{"n_head": 6, "n_kv_head": 2, "init_std_qkv": 0.0298, "decay_shape": "linear", "doc_mask": true}
Each number is 500 + 40 x the weight over the matrix's rms, rounded and kept within 0 to 999. Layers, rows and columns count from 0. Numbers have three digits each.

# down: layer 14 MLP down (transposed), 1024x384, rms 0.0612, rows 498-564, columns 64-127
# gate: layer 14 MLP gate, 1024x384, rms 0.0651, rows 499-565, columns 64-127
# up: layer 14 MLP up, 1024x384, rms 0.0668, rows 499-564, columns 64-127
down498:536446533551491482398488537505476538547440553584527506440483465512485466477542493509552541546450489493499431513541475542476459435426497568556495482538419481441529508480504466436528554582509516
gate499:468529508499493528532541500490431520467465472530495524509511569569520545513471450536485493475489514454435491492571541464436527485423479450494500546503538513569469567530488515497432557525528442
up499:452483546513564488446481464509479506489489508449536519487503482535511401574546487485489573499527557519554533509550454513423564519389481498417496474449520539532565547550415472454435504480527531
down499:532521491489393485486528531493438428515481492466487477487532460510500530494526405466486449470527555459482511576398517546512510480446588507546543497492490486442471494503533440456490465488487522
gate500:512505492517457574517492474482522527442447553515423468510644456463541543468500490507516505445475542517489522541557452499523556429481485484486509502545439562474535586543527490467476587531479523
up500:470518470503469526522616511443476495507451484527525510459532455546480389479451471510520470533489477496521498460539496460486536531458511585462548539477515496492488542568522499414517504536478458
down500:448434525525530517469519488531520459452609473450508507500367412429485525470514512532491558530502550498477502464508537555537549388502462498581488473600506535517509497517539442495536505561572519
gate501:544530446445477488500405555493476545531497486459504593469533433470515516486524576497502514457562487456536438519482442462463445456497539456507522436567526530534466499544492478515530488473496547
up501:494517543472476494538496580452506506567507494550485503502492507528523594513492479416493506419507499543508529520468469570507461478447528484528544531474570546488445474535498499534483534480502563
down501:551488553497451479526508509464536360536413501488403533467535484503477502496484595500556523523492465503478483424542500511471473515497507463583452542490516532494514515447471540527409429433432488
gate502:514512505573478528582488400503505492525471576530465509406407456497575537456414579571535503508530530536441531577539554452427520450480480480543501493491517517513485431472537495503447545557582444
up502:503494471484452536531486488455526462455535520450504431478533499476445520486427504518484476499522482536514535504527488428416513473469522444476525472496421535425542533492497472470429421513445487
down502:561496526484506474446494516551521481449504495536529539548524570516494490442546495523524537406442517561485504480509470480539586542524510565506527515398475508461507517581471558500539499494528461
gate503:503507433448554572512531432477547548577512466498521464520484516590539483587596556515536495443476507509523521482492515518524445440536503525495485474520500579398474476546513545569443552532457521
up503:440499497523569503490533516456393443514457484524454394480531528469470527444596555497493527513484493482493484494502521514507460548449546514575484529542446521507483567474384544581506468466505505
down503:525413479579500386527527486516374466500551442523507481465488486491554439408595454533456460586494588480503560474504543555481506457554530510500467412477492494479445492518535497456449621484490492
gate504:476484552513498460503607516534480466460490510480456505511422498501498533561446455556535520469465518431460487496460505510557515491455444523510454498498538520461506453505447435529517528618485498
up504:454484493479493494560519524529508452408501482454489545517474506529470528501488504412555493448527505486555441521457468540506510432508502513466487491529574459416528542518488459395455562601456462
down504:503544519464471476530461493522501435543491471450539549450539498521438503601573556443541477428492477502592498536485471525501517574481524445513509433504442546568499480484475500516516467520463436
gate505:513538547499510590521531461494506475471490495559506529476517492496508504568501484527567579492532459510474567371544502475481508501486538457494513446476482515504551499508505426403523447480521494
up505:546419573483510491525453627475452475511408475493571542502550537575418491464476521516502403480540516426526527584551538536537528504448615522479502437499493524475520550513480470515508586468506487
down505:514497468508537518487424556535451472524498464456543547475554516511526459590508497522520567456527512454490496480495503443515513467505540440390500507452443479474544589468543524503452494463525481
gate506:569513506525400528527432506487460505494447556430544521492520442518576532464513521521476553504502508532494524542526491493580511489472452524528448496456533481468473467510436526523510449469540550
up506:548583496535413451520456522459496513512448471540506449446532432506534497542511502528549524540483566540567535498464454526519439462502513505575484478482510533462406566577470529552470470478521457
down506:545512484503450528443452550498463505456450562548497538469461496487478483516541541532496524485470526493496443477548557489526548517491573507556454454444527504514536534436447464484610426502524435
gate507:474517534536464530488535478534517492471518569463500565492517494538457522556544446545520490518520537472471448474492508510606540539490480505438417442594517467506519475486432537484462474517470519
up507:530441527574393522521480436440521459513501500474476521514411506505465566496448459431560522530496564473490480521508483400499461527518569476521491512474453486487403514524499455545569440498469551
down507:509515494444482487446496439499479434510461571490472510519527490504510585507471531509480469489503459458529491516473526563458431545478504470465510479396541499367532425502352437527464529498451479
gate508:570595486529463518537531440448507504537462511501455553450476486475421411483449515460575477458500511541503525535545508531586473541540463544523540450427525555480552488470517512511516519505437495
up508:530522539525522570540531452475467429470458406494539500409459531568545517512440528564513467512555546507433510489461555592499480548467489557493594450428614454503528460434465543420510448523459499
down508:483469468520496542521511504506409481423549565512562578468549479513508502541548492550440503448512463503469501558508547526466510532487500482504520512463504466473459538454598499530457436508505502
gate509:516493431481541463501490507438457423593523512585540573464598506528513453540473452453514455488529504487459496531483514487484514467481501451510434482535560408497435536515618421491399588488507427
up509:487455498472516523478461557580481430564485490480497519554528467493490467460470492493492467601511517477516499546478499495436461563516494511528514494496553479476507526483515474496521471555543510
down509:486545573480474516573483594516502467514484477517521551499543524508509471531551547494456514503492480532521524500531578483518419511512418580504520533447449437341492478470516509548508573448533430
gate510:504559527419499483530523503531485428514441534494532591509545513510465509435555473548513475468536426444514498518489502474531495488536487472524433494439493468480491487573445513515497510471466563
up510:533508472526441536520578513440468565485537419532462421468487477553439467512444485508521540596497431495532494599533468590565473520580514493480518465550508546512552429521569457530524472478488480
down510:448453534620460516545548462536528492580501507557456460416525479501503423479554528486482489564502563582457492516485506512524550531477489493450435565503566459462546503520494489543529499502535473
gate511:500545467386465471596508486481536434462508550526548572527556465456512499570547444485424450541539486534496436516477443471525530531503487435487460445459466467444501554513525446517496516541493476
up511:511453499470472420502504471510484540446442435415481523476480517531479526579492538476395414514443507557522549546490544492469507521532521475591482480456561416577502440577538444539522484513519519
down511:499538574410522540565460496465551467461554517555598480466534498481520525583493478549503478532492529477494504521527508500450501582543481495484488507576512522516464438505580512536534410500507522
gate512:471411539525476415563498519513529508527480451534541549454428493497569524538415478516563474517584534491472484490481470442461504499561478519472502474553451508629484540518551500536558551525477454
up512:488483531549521543483495585492506441572520498471518549496518507577449462525451551519502445489516530449507490479461541496541495421448457501448523449497462488509509559490538515533512505523469492
down512:493478466597503483518464486425517480514463473545572494520529447515465433638486603503488551522559514469520528501542510487525483472479551551502546453473524524475489512494516489465482518500544488
gate513:483480503480421515520458485473489529550457499496486519480504465510522531505509495466466483490521473529512512457486448523477494523446499480444462517587487499510563570477453500477501483442494593
up513:472487522477511534551604500516565520540463483473451534516507557488521487523498529428485528493493447432390486557525518554556417488460485461485470558479531535554509521488442467517550533468432426
down513:499441474511527478563455517487482475436503545495566484498530487486440530482540488464513494628491582525510461514396515480528565544506519566468534508607434484494465475489531501481526537501463533
gate514:399484475482516428419447449443511530494520427587486521451548477563377532410460494510533507542501559464524492423508450443520536459587516491592539530503482459470522451503493524490515523539505490
up514:522528438435513479421463488470595511500576420466550518478472490497400497559537522494483425499490501468453531492469477444503534479459516517542534569493494410536555482469500564535601504601447484
down514:524526521527545544534499450461413526497484467533444536492509500451439499472489500537511496542490548480604486436498517508518499484532485571437499485480501478530492516476514527562494501464479465
gate515:496513490484516510577509566539456467492599518524482491540525485560530524556485491516487502507580538506544525545558548559593466474447459521539526477418503441497496521470492493535478493446441480
up515:519493481520472496528482464499492475541473511478522520470484539427448528469527473462492493527503470459531454515561546489456451531445468498506524515468482533438532481533416460496497431500515524
down515:540494511474480481512501527561508449492527502531528538511518476531511564556464472458511531522440534574441493477497457415492545415450553528535519512463542480470511555508517440513501510530524507
gate516:459480494514526459505502441492467474475506579516473463517495577515471459569429478524508586492468490434513493444474524505487463488538528523494486484418502525468501499521516494570500562522411524
up516:508401498540548435514518496482485503538490433520530450471480546539559445557469500484501564457520478462484497504445502465513510526491588492492424553535564523458493475536531495480475561457454549
down516:530539519504520479482472437455482536452500488516490493462467454488469464444479524505562522433525482501384541498500534448499420429574452483517552466460519524470491567486427501521537544489487544
gate517:503507447549466465456494488471520405476571495446473472514494406390556445495530513497541501456434490458501549462463496488529478509500565568452492554493584425479520507541545518505455525502501443
up517:418527491475518507568522501474472507463489460494467500448417511492520496499499558445500471468542559486480460601491467597414509429517502460469490432463460547477545459466517521490560506504475486
down517:560540552510501483549467522410526495484495475534439497497521499524493595523546469454546499479464488509451499519486498429488568550495485485467463475549525518638480494441593545516410483443521441
gate518:542469508522395468503362513425466420469487451543590533473552483451497536482446488539491530551506560466537496506521523491536442475459517538538542491498539525466458451424526483525556519540478521
up518:533480533544591457498401466515471481429518524581455441484516518492504477517529490472442561517448633497527476466531457456519523525467556511521505572448451467524458484445538493534470516536505440
down518:484480502453491458587530510483512469529430566505486441539591547541472536487517473449441536545467593435479476553510467543464556550430493511485443457486503477511520532454501452468481483482469476
gate519:445485479473485500509495479534440536527506546510486509497559466463491540537462507472517535492607528488517507548570552521551532461454508538527472551430533453538484453511506487475465530494553549
up519:548556546507499482447527498456501472527479458447513489482533531456485494482440607488450580457533493484485505521532504451496489399529510482512453515481500484565473445499499529437457522472532505
down519:520505559518522585533449437540516533510486515532509504449528560445470529542511468480475455559551532491485485528513483482486561535456547527526455486504507475558517506564520476512497484460509508
gate520:460501491482573504543531445561536512537500435510512509495459495499483471569523509499449457486481505548555445503493470504577550533490509498499518528534488524440511509494445490433523546514439410
up520:494552468538538572428523485496470522465461560464571457515518530500510457467534416548552518492458477469503552524449505526527489478493484468541455541483419539507468530473503519434518463469532504
down520:574527471423483518442488523491566518587458490504485596465488517497566514540577534436540510508544431536502462494486487568427426462518465481566462601523524552524572468480534521439481468460514470
gate521:484456526516507486415482507505536491556574467585508485525482511443496521502490449537508472439438410519494460570533476509504510418485472546454485525496504552478401534469462570515459486447480509
up521:470540521458488453502519479441497485482506485480519505419469510512475525518525499559507448484476498492482438520513555460475535517485501540503545458417552532500448472508522463503466464456474491
down521:539481441459487515519497480524469474460455517458554515556449421525456460477489530514521601491583489562577532505489480473520510492469502461508530552571494477457551525500456505521526561479545552
gate522:588524398475507507492509493477455483412467511484549467459457473522563481504505433506492474521511527567519599458503567444524534429542587549530454527572470516560422519394551551515603526523551551
up522:564420508479549470521506501519484479512488462504431525493510507462449447524531466486502501491497423427503449531535547463518457496465437471437493452446557516432526476490530556445454495512499543
down522:522524459448550439449571461525436464487432555575502518428447480556523509452513539517437521495486439532504470529535481530580555432485469509484503518381471538539510468492528468514441511473478478
gate523:516493510514529493545505507525565534510487489516517437444529522514504445478484506484436436473501484503441490524552516485552530541555567503487498529487494580541471518431505502427518490491531437
up523:472520451486506490503547525430460539422519493444461528448458533406513563506537410469535419506459531539385495478523467486469537538444486528475486532566576533483545455482513535514545466520451525
down523:540454525519443529525510560455514491443423590419503501486478472548519555487503481457534516469491482433373508517530503536500536524531499465513469531467500588487458558519545488511553489462515464
gate524:538564535512438480468480437511460517473460456485534492485592499517480450505537584534473503509500475517567586439517470513521484516529438540500510468539518569474520524579477523592577554549589540
up524:488555529539479503421449518429482567471395499538522427444510504505475557526533488546521428537421519485481550494512473443557491557392458496501587503495531502460542492532480469554503475496464534
down524:537527574486546566465499551480570424522475531465574510375428463548448553532470497479541495506481518494525495457477496451475513457527577502518507443526505464510446517497521516517491478496488566
gate525:546460466486577480471542522541467525456425453562468451486400488416484489491487473489417456493509496469501481531484580491497508573473510498484564531495505490510462526511514617507430514518600493
up525:442527463458487546552513470540434506555486505598515531469514488539498539494472512498455512507450478534559470492537552485544499460456470451485556596435489430481430500427448433460544484544459512
down525:574426517517520493464472463496470490533468485456519478500519460477526529505516529508480455523480516423499480436503495505504514480488496493506483465502469509414503510482524433483458519498497456
gate526:456502566522470432516504517465509533511526476496514444440484463469531495460491436502493537442573587446594523516510441483484469475519487471524511446563512452518473463505528452540461513529492515
up526:505498481552522491521471518487464526507491604503536545538453461532488436533495467511511488497523459533503429501618559529432458525501441497532539514522506474555514478500509506454484521461517577
down526:541490537569451524497450547490479477496496533466480471521482538553493547527576487498446493547487503412511568380479517445498447530422488530521529516533535575524523459484451484492509607485507538
gate527:486574465466552457482489458506471524468488460551466484504439522513456462505488509507473557461578472491513413455546460510487508464487485458538550432531544454505526493474577482513473509531526494
up527:494506448498541505498495432464522478466488504450516505492495518527521523463437536483544476531513412556495504543513487427471490462490529456498487510562520486466457510526502511526514561509475466
down527:500516451496516481558487530521522439477502568482499482477516535392435606509475472500504497548491506479513474494513514470462531514524473562482489451552486433491441560533484475496462527537425451
gate528:549453510485439539477506525524538504502490471476496481495500458463518502541575510497493497513467541520463489436501491494512439476494528431457558496526461503516497496531520474458493522450572459
up528:528582528466482489501445493485483507545543465507572543480488451448441491516466515498565505499530557490525503516521414461480520493468459461459494542565461522534497503491462468494510467504444483
down528:518428475544492476490403523489512564499499553545547491436541488524365551501524520487547474480460497433426462529463511480516486485571448540558410552497557500445496509490496578442531471510503498
gate529:550502517441492469543495498441509535445450466508587535482612499512471453479480523541446540519498467493451523484520532549586523501519463509511502533583514504537589589486602468509575573517519471
up529:482460432509527535467491507518593525465465441438510561482524522484405451479495554461427577490512474500447476523550554535519522471440433473512453543567512523491474513460525493558541576571524465
down529:547480538488500513451536495494462538494501491488545523534498530564512499538527504428510525444517474535478494489492579538521516471559515472430484436531499515544482526453568498501418430523525497
gate530:622519427446540553537541548533564496442516511515478520491495418556488498480532540429471547501492496423473489519434557480492493493450471494525506492496466499526485476562539539515458563479520554
up530:491542541561472541577521522544450458554495527515482495437520479452485507557504451534498491558494489466475454519541468512479525404505517411557611545465493491468505490468536452539541472510522532
down530:548455487489496536521482466465536518504542495515498538533532538425465456526485547563526544474505530528449541499488515499454490569447483513520492481515528475550511480481459490444428534471522481
gate531:544437537563530522516478485549526491505505506476465430549500517460522414605475541497545448498569518422522511493438515495422471486519511472520481501490519522522470419543466489534421424441486512
up531:480445521492467444464500545439532518499508540533518487510496483537548434521476515458514487510508472456502550495485562482532461549513469451586447517566418486449510527437456454555516463560477503
down531:479457492484517448475531527443502471506563500521534447495538491503522477516460507484490503507539445545489552543458508516567513464539541470512607504552455546471527441606418488430467429470519492
gate532:400476407512530515459445460491456416502469544520526510571506381484507513448475505438514462397530474534460471472540485518469530497473551514454455496482542569572560487518515537524462546446471484
up532:480464461542496531474527487511448503484429557541451479465504486498553523525525507515525586537497505513531463391524537479471515547502467441477466518571470523527443536507487473525528411518469483
down532:492531414498543483461512509537512527552510490457504452536437543545453479485509442501488480454474545504456590535409515586547476481479543495522503505506473469493481483402423466492459512502468559
gate533:512450521547524511537454530525492469465477538436454519519585489483470474439524520555500464487408608469519447538495488470543506503518450585490526418482490471492418571565494485550521454522543443
up533:493494463476561500471526499452543486518510481457480495463455446468517434540516473494544490458535501436559578454497515425549503506464519439573492502557557548391465422550437576515622524522525445
down533:510446469503545554552525424443476519566485502482553538558526501497538513485446462475550475519500487539504612518449525461491438489555556469455494483483496495524566483550542523517445478554564521
gate534:459502530438508495524516522550511511490483515509516444500473478523516608520502428513489499487547521505501478429548508465554501500471471520437503475448482471523455453566506516397470494485468588
up534:513544545516494468516489525476554521507463511602516552447481526494492413497528538520487519487579490446494540522555466536595499460526538565472555549463508472477415468511517549470508501435449519
down534:445509504460472510517503538490477498483566485494502484504469434455528545570485547455467523461533485519532488464479455459451472520449494477469500522464480432370397515467492502494433497526560519
gate535:489538485458502438476520517551554506515491488507527526513490471500582520510576473486554476445487576538586472482518501458488587568454487510471547548520518509539530480500475463514483489554493500
up535:537480441554522539544590515486504461490521523532490519483468535507466554441460458523543514481508538423493485631489452496500469505558491544518484558452460581517490482506488542484474479524419525
down535:551508498540486536447414511515505500486611488461449456489466554468455540505485505474480540553570562433494496530531562528575535505529473527513467490477559513492518549496519421440552505489489507
gate536:517490510462504492521484521431520473456534475508560541515495468524506495485489556530436515515526486534470454529481495486521504466478453500503513507500460414488507514545499481603442549438509559
up536:514508461442531502548452504564501548536522468463473472483440495418572502518500470530497493465493501486476518495547426489446510510541486539511534489522518550495478468543426542497505497508431491
down536:520549517466613510479481531493451481505505472465530454556489556499570528528503511500460475514554523476481442582510564462607478549467493453470533464461422457517507511521548454473489518493498536
gate537:538476518510467460469513506518463485500493515574506455499504452481446481525517442498504500569446519569454570585529572516568494505510487486473531558450524438577504487516492499451448588527490489
up537:429408396472482500503504504536519574464506436423507542535440491465462494481536540532502416482494504511468523551450491488524496491484496509499559524495568497528522504494442557454547567545460491
down537:538484494477573473534531543529519465488588492566504404444432514502438572529536503532473527474481541493513533535584440433457579504487491470532518516465535458472474514485504525528451486496506512
gate538:493529530510580490485437471509494485487485572513478507516530537447443464507507502574490444499530503531496541455542545554535519527528460501498525470473463506495527458573458456547503405491484616
up538:514463599483507547544508488565496518519534519407470545483511493487444484454519577567525521509557468512498478441553592550471546456513593554473452548505525454572516570544515457492448581509511513
down538:545503508450533610450477501444487537495567518511513481499494423550464518580481532491529498488481485501434513541496485523562490484531509612566568464552499527523517466477439495476473551492562499
gate539:499572495507505557507409506498484446525520468448446491520463598486421551477500444513500541459545447528561493516519536450587546459490498472490479559544524506386528439553511485538447541484486531
up539:493524441529415535512450537516567511448415506509455502534517494466513402497488517524567487444446486559518500547537488433536526528533477469546532463494505607452535459503567441467569615509518500
down539:534463523545426533504479471496559561473461563458489533571427499480511516454526552435542503527491475486542517539512418581504468451518434500469482403498459487460528494429516559511552558468499535
gate540:429506482427454488489531520502542441532474532467573509458584518540477496510480507534471496536525482505532494497523461542516406534501462536597484478494483525513530531458497539412520486505484478
up540:451587467470541543528540473493445443521540527478608438425480507551444511489454542457483450577559458477490552497595458502438527540511481513602523458438492506535471487485428515406452499472459491
down540:487480554480509464477508563476523528481471587470474579491497490573476534439489535525518451536510482409465485464413462508499534535509449513510449492480478500473417566434496475459452469438507450
gate541:503495495450521544544516440455448531513529469491490521439593577523500594446537488516465448518539497546535556479503499528484513435505564532461530476468511480453451432498491414460538448503517485
up541:554454481556481540484461543541549522487494516503538532439425463442385445589499574536444535570496468471531456554455470536525483474458568511440490484526537515432475443562580500494462528462476518
down541:485439456461504515533487455528498449601489467488494492523451516502572564539462493462580434461455413434451546489524458490447520477512488521443429501547532461413483512491538476437462501438495531
gate542:501458456511509475582478530478457518477531511502520507475517457488515492540526546581462454515502516486583524513535476567548488475537447545552505597485504498502484495458570482386490494463492528
up542:492511540525520532506491542512456565502510497524541499491459531542469399486492518531513535437523519507575491465566473536564478453515500484430499482482449454509508549532480421492461522548529482
down542:466506465510461513555501476512514418504562511512500495492532459480479526484480493484487445468471586457482520532468556528510509476571567468511518507507530505519493456512512465493470520487447503
gate543:505531458469498456548498516474463517584521499485566559569477559527454467499462537500463510429489508553544513548482575472523505442531410488550476463447514484535518513477431552505484502530527430
up543:574494419485523494503631516531459442528513526531501495468530524579529520522515506497496561525533469452535475543453499530538517506514549526479494455486413530504504511513557487477522450536494523
down543:489469516521492513507492532504474496557488465525466474532524476539479493448500500558560440432524466486439520498491477622486444467496533443463494502508488550558470514580510483452484502469468522
gate544:501473513493470560504517430501516550532444498469523479424550447474530494462485452439503510542526538559507517500506494534509510479532541567436482437477452559566486500441474539479508498478536514
up544:480435505509524482538495564541475500505492526463480496532505460532524501515500468535485520451518488514471549507448506471493446548496477450564440449531476502440505519525567511499521588468498525
down544:486485485510485520552468505569465439448529462536484474482448518513513485435549508512508512596439584481523519483479438469480489485529513551524471519443416499504462510479518480494517458465467499
gate545:523460542489531474502537488548516557499519563463526520466518583505540340467495407553499473489432495515505427578568511482536471423516445459492481507398513554534524508483573518517511546514497459
up545:456502464586431512559582510530521477488468498555434519479463485567538534523543480444531485449545517530526515450547502447537544490437449516556425443545533499441512474437506495625510525530483542
down545:423562529464509531539503492523493507499475525448529456521473478507558494489500527490521509462463473459509503499486534561510441480528484466533469492467478518561566493420539575495526477438499442
gate546:452581459417454513411441538531563480490571487502571584502477546558498575514536534551501485457618575521502554465489484525560475437510492497528570546452435450560555546417534523495483482449449478
up546:509468474590455562495524554526540528457517440538489605478556498474518491487535515459491556504514474461488569477529481500450570542575552518507433510503494474523453522546546483495520432459396509
down546:441450502534561471499480515581542494487545563538552557496479602500417431502506457501443444534523497538467539490541464515523470531486512470566521461500532495492427428462481447518518467458511531
gate547:488439521450512464462523512487502408527556484598526534434450507520526488525530500526512492488522508469430511562487501509508493488544459560486488481476545410533502478519451493472502537548496489
up547:512528482516509503436445491491492544517483580510502455541513453485543448484505529484539456426480528494506573433493471412558529493466500519514490440517567483518437462497523490503525544439467576
down547:473474515537527535496434572536497498514453530609481487506578515429514528535534460537479446425497516427478456517430540539496443449523445501476508515475493575469492485551481517505547530549491439
gate548:475478466501511541407499498457542545449485589429454500460419541481567490524451397558509495529527487430498464619507476535505509490501529569432531553492530508435509518473499490457556568574572481
up548:521489483441499513420526538500543499522506461473505516528528506461500466521543500419485575494510406442527538557492551530515502472442481518448558443472537517516576548522404493562485408525488470
down548:455447461601465423542490513588430508461488508496541568472536524514502505502534493435362475516490520498415544456497537423468438517474485491502545466498556515514580545510551519481573493495488460
gate549:484519569560502470473599507487558503469468516489451547505544492517481514515521489566529558488547497472529521451546483490553578526538446493485525474498573450505465444416496524544516504554484479
up549:504520514459482553532550445529528511522490468491581470551536466573524475533546480559563546526482449460474473458516476507540492556467485515438523455532567392562467467443584514422526482501455539
down549:506498456419405487597492529440520472528499503424549375528534492485588498511583485500520573535503398531527520515442585552497480495561446458447436477489485522449482474533492526477528496504496531
gate550:457539568468536507560495449522559523451502530521508559512443520468492500570493496511494518464514531530457429504524595511557512534509524474461507478518459473452511491524531515492401482442456533
up550:479537540505468495530536477452518467501507528551423582549425498527575550480551538464473503447564450492464509484447488499486542547475447533447555423395535494459524442413564467508407482500533488
down550:546486445469420470481493548545557497535512553498501553531451433490513488569510581482409459547527549413527468482505468509540543539565562472525420530509451494471538494519525457530467542554499497
gate551:552541503451446454534500482536487448436524575486581505483598533491508479545555566525492509525455529502492482446525470503496534459505518521536449469508489502481400474547554504527538468417466556
up551:483518536522450491519496533546475502516541451560533507484438499505549487525557527526492475489508493524490479486497486526487500486514429434576457547575438469454559533476572532506514495475488496
down551:529557472530521451536466587390489476436565527499503486562459418456460446486475459404553499477481459551469523526499473526494514444506490508493458441474556461508471529474551418457480546552528542
gate552:580523459484474556506471465473487532507469461440441446459563458461536441504462457534463434439494562531502520540483537483516429495457547468475570507462479510542493550491530470527528531497487542
up552:450424559474430503501492548439502473438524445571502475443450499419463465495529477547477574509543504548558532482507476528488523505487548473426507554517499439500538527482488571586546510487408517
down552:529540494470503459520485559505487520457487522413560460487489406482483532413540497548568521553437556451508459493462465546580453530461458480553458487502524456419539533490528464444542522516503523
gate553:514504574510465575537505478507500495470433503467440528444517481399519491540482469470508481550549472546491492476543502447417529530471538446553463545519522533480480518572596471465447490467479439
up553:494514478524607477481504532543544496546524524502609540469468459433533448488561571459528454424390435406525540570569482519448533521458472532536534441472451495503523525496440516456491450507589513
down553:520444518508425550539488499508528526463497416448516416476509506518466585467502522539500521528476489561504525450474484514509463576510500446440626442466492488483470467381516582469533596467529505
gate554:488487500573480505432429525525502551460547478477450486561542496482466484524464553553495535511504494375524451525533485451488516443501503551597411538496530495483479434520502477496538521590482497
up554:567545494466484482580465531571489534459542522477494541508512528484548465488488515565506547461459442559471476496553483493542573452591500473509499454494496486467517563457515447506533552537565499
down554:437446437489538488556482540465456489478507485472458530517454446537446561479535464485544494510549512502504583485508559410525466509502508507500537480523534467492433535545463349507498451403484567
gate555:476520493497499464487396488548545537467529459500489544534535516536481416513488433488501510494495523413479509472465565526536502467526498542514523483477508506561515506479532510550452515509473505
up555:492445537488492488490509570543493455493515549475511486511449518412522471476530517387476515509488467418494504459452466471447541570584426450498459520498511500490541539500448473449521529373454537
down555:499511541521544452438541508421491417484418584526534459533504382546524502537487446508521520518458539458574542446495500544478513403553490571516500505586446506575470477474442562421494548487525501
gate556:460532560495517506495491472545449500475544548485453482497401500551456497438555531562515553436463430464457571573455507491466512564535483580501539494508565515552593530503517539521444430515470517
up556:473478509536470538513548546538407451526480540520556553507513549471509501531549493520501520488517500443474604488474455499504450475456512539503455461469431535556536554545453537441491472442517541
down556:519479497558442458405391530528532426509528505488513538500481483536526557465528519487577507481561494538531574510544480524467472504488539531450531505431557529519589479541531491515494522567531488
gate557:470514560537498488487507447497558609530472547429514517516495498514504460549560475483512416549530514529479465498542519480437438523481516489518527539549459486484563530578515467511524462573384482
up557:521445562483495483493521521494475492427496487466474523509554533474531553574534462521531552470574531538534523476532508525507520527515471476443507489512482439525510502561552547496498499474497523
down557:522546529533494476515502469474564458474523556470499488517440497512473518462441508486479472499591442573520464484478543472445538516564541492460559510383419534538571541551523509538517550519502540
gate558:499490462505477482494524502427525504538499478497511438570475492440502477462560521521502482477480533536498563496468564539484404521517493518475505489538459576433448541457483438495552560546488500
up558:488431478433442489526512534468457459549462495476479493534489506476448481455483483489438457536479446514477533555423473452538457478482525503504560453549492556492498449540526472447522502523490497
down558:504475482513545540491566539502567509484506507507363528514539527486462561493421529475522495503469469472537515540501528546471522482513560478451501462475365570542518442413490514437432467539570519
gate559:472513553460469446505460528470511529520528547522530497507506523512569506484456519505534534509520431497466528511569570439623488484452480529556481466579437479537502466457488546477517511547567381
up559:530565506524455446526512483498528484534423554422531493475437503557469550467459530486486437501501460543465507497483511478536517479519512449519512527467472544540522491516497503537466485506488556
down559:519585531457490479532518421523522483555482501521549487470449528514548413491508497517478408475455478483493496502499463412573464509517517556574568512542535492426544495443465531486524483477471522
gate560:528513535465470482482475538511503485440534631553546498510421561495508480538494495439512500494590493501445498482529511502483507512549517450461504529548473514513508495483443495564510570485561441
up560:460540513517563531427492428502549469471475536408492484474528496532484458508475545425528556482437459505530433415482420416477481490440507537578422500510464456476539529505570483505514510431387555
down560:472504443476473507389514476478527532525501563497467452492474517502422458469435433546448594552539447465481502473537466498489474494438493526516497555523516521485481500556503481516489534527435538
gate561:538494493476486527407547492482476476405550522495384505546550496503539488448460498527495494490525378494512474556561432486559486472548450463552423511530498485456463489512515526481466446601445434
up561:516536541511480527528512551487494520516487556550461488470556507579511502565521510457517483545523563471473447487459522456498433494548425469500490479497499479495506487528493478584505503504439433
down561:500580550473517502522574481534503523480484495526461491416526475496483483495588400472475519525505528469513443558515487504496515440521483446509438531461493525475566452521474553470465474487508502
gate562:489459545524454492509531428525527555473595487474540509483510470467492523458485530492478455490488532471527515526473446555523498542413451532496451460557496550459429494425512519556532502539469560
up562:504492469424556446464479528576453481538449533536505525495461451492527545478499541467436537529470508447445521534569443526490516523492469528563442558493499550525535479526509547496537466533444509
down562:475505458522492494507577475467513459464500504500483467496521546505537462474531600520551537478567462533426539467471521512537507503536511576496541428544430483578572436512605452479556492539486456
gate563:452503514518471547558536467472502494418542602484462552449457507518503507451504459473436541462510500511499490452518487507451479552569461496534503470512505479513492538485566463521472575485516500
up563:523535509470477499527488466445483522517477498451517458472496590524469550494516542460531382503487526526535454490488411488502508545534492514514486509452539473533549488514518574474426512590539451
down563:454519564485448483514456554450488501461529491570551500510449531548516503572498493477594469482438473476531492460552537477510500513443417546490519468466496510499486513561521528433498564478489488
gate564:468422481453567465443475444482480426519538510446579480470464570479438414481546548526488486588440482471457502510517479507427485483529476544523550509509563507489456551534548428577575486581454498
up564:462520503525514452522425468477522506476545449448596466480515472424555509501477532522470465532488479484508488493458458571541508491541510423493451492471516462531583489483499521529493528476465441
down564:498501524466464469559475508510538446468531505567494511453573495559567489582499471498534477509509501487492540446470466464581519486503511477544525570531475524479543425602490505494498525509469547
gate565:423449528467501632555538472478516527537501540524482490558493503505451542463490511530500549520448452423542580438499464560533534466513559524533517416453454449468516547465541514493484436514450499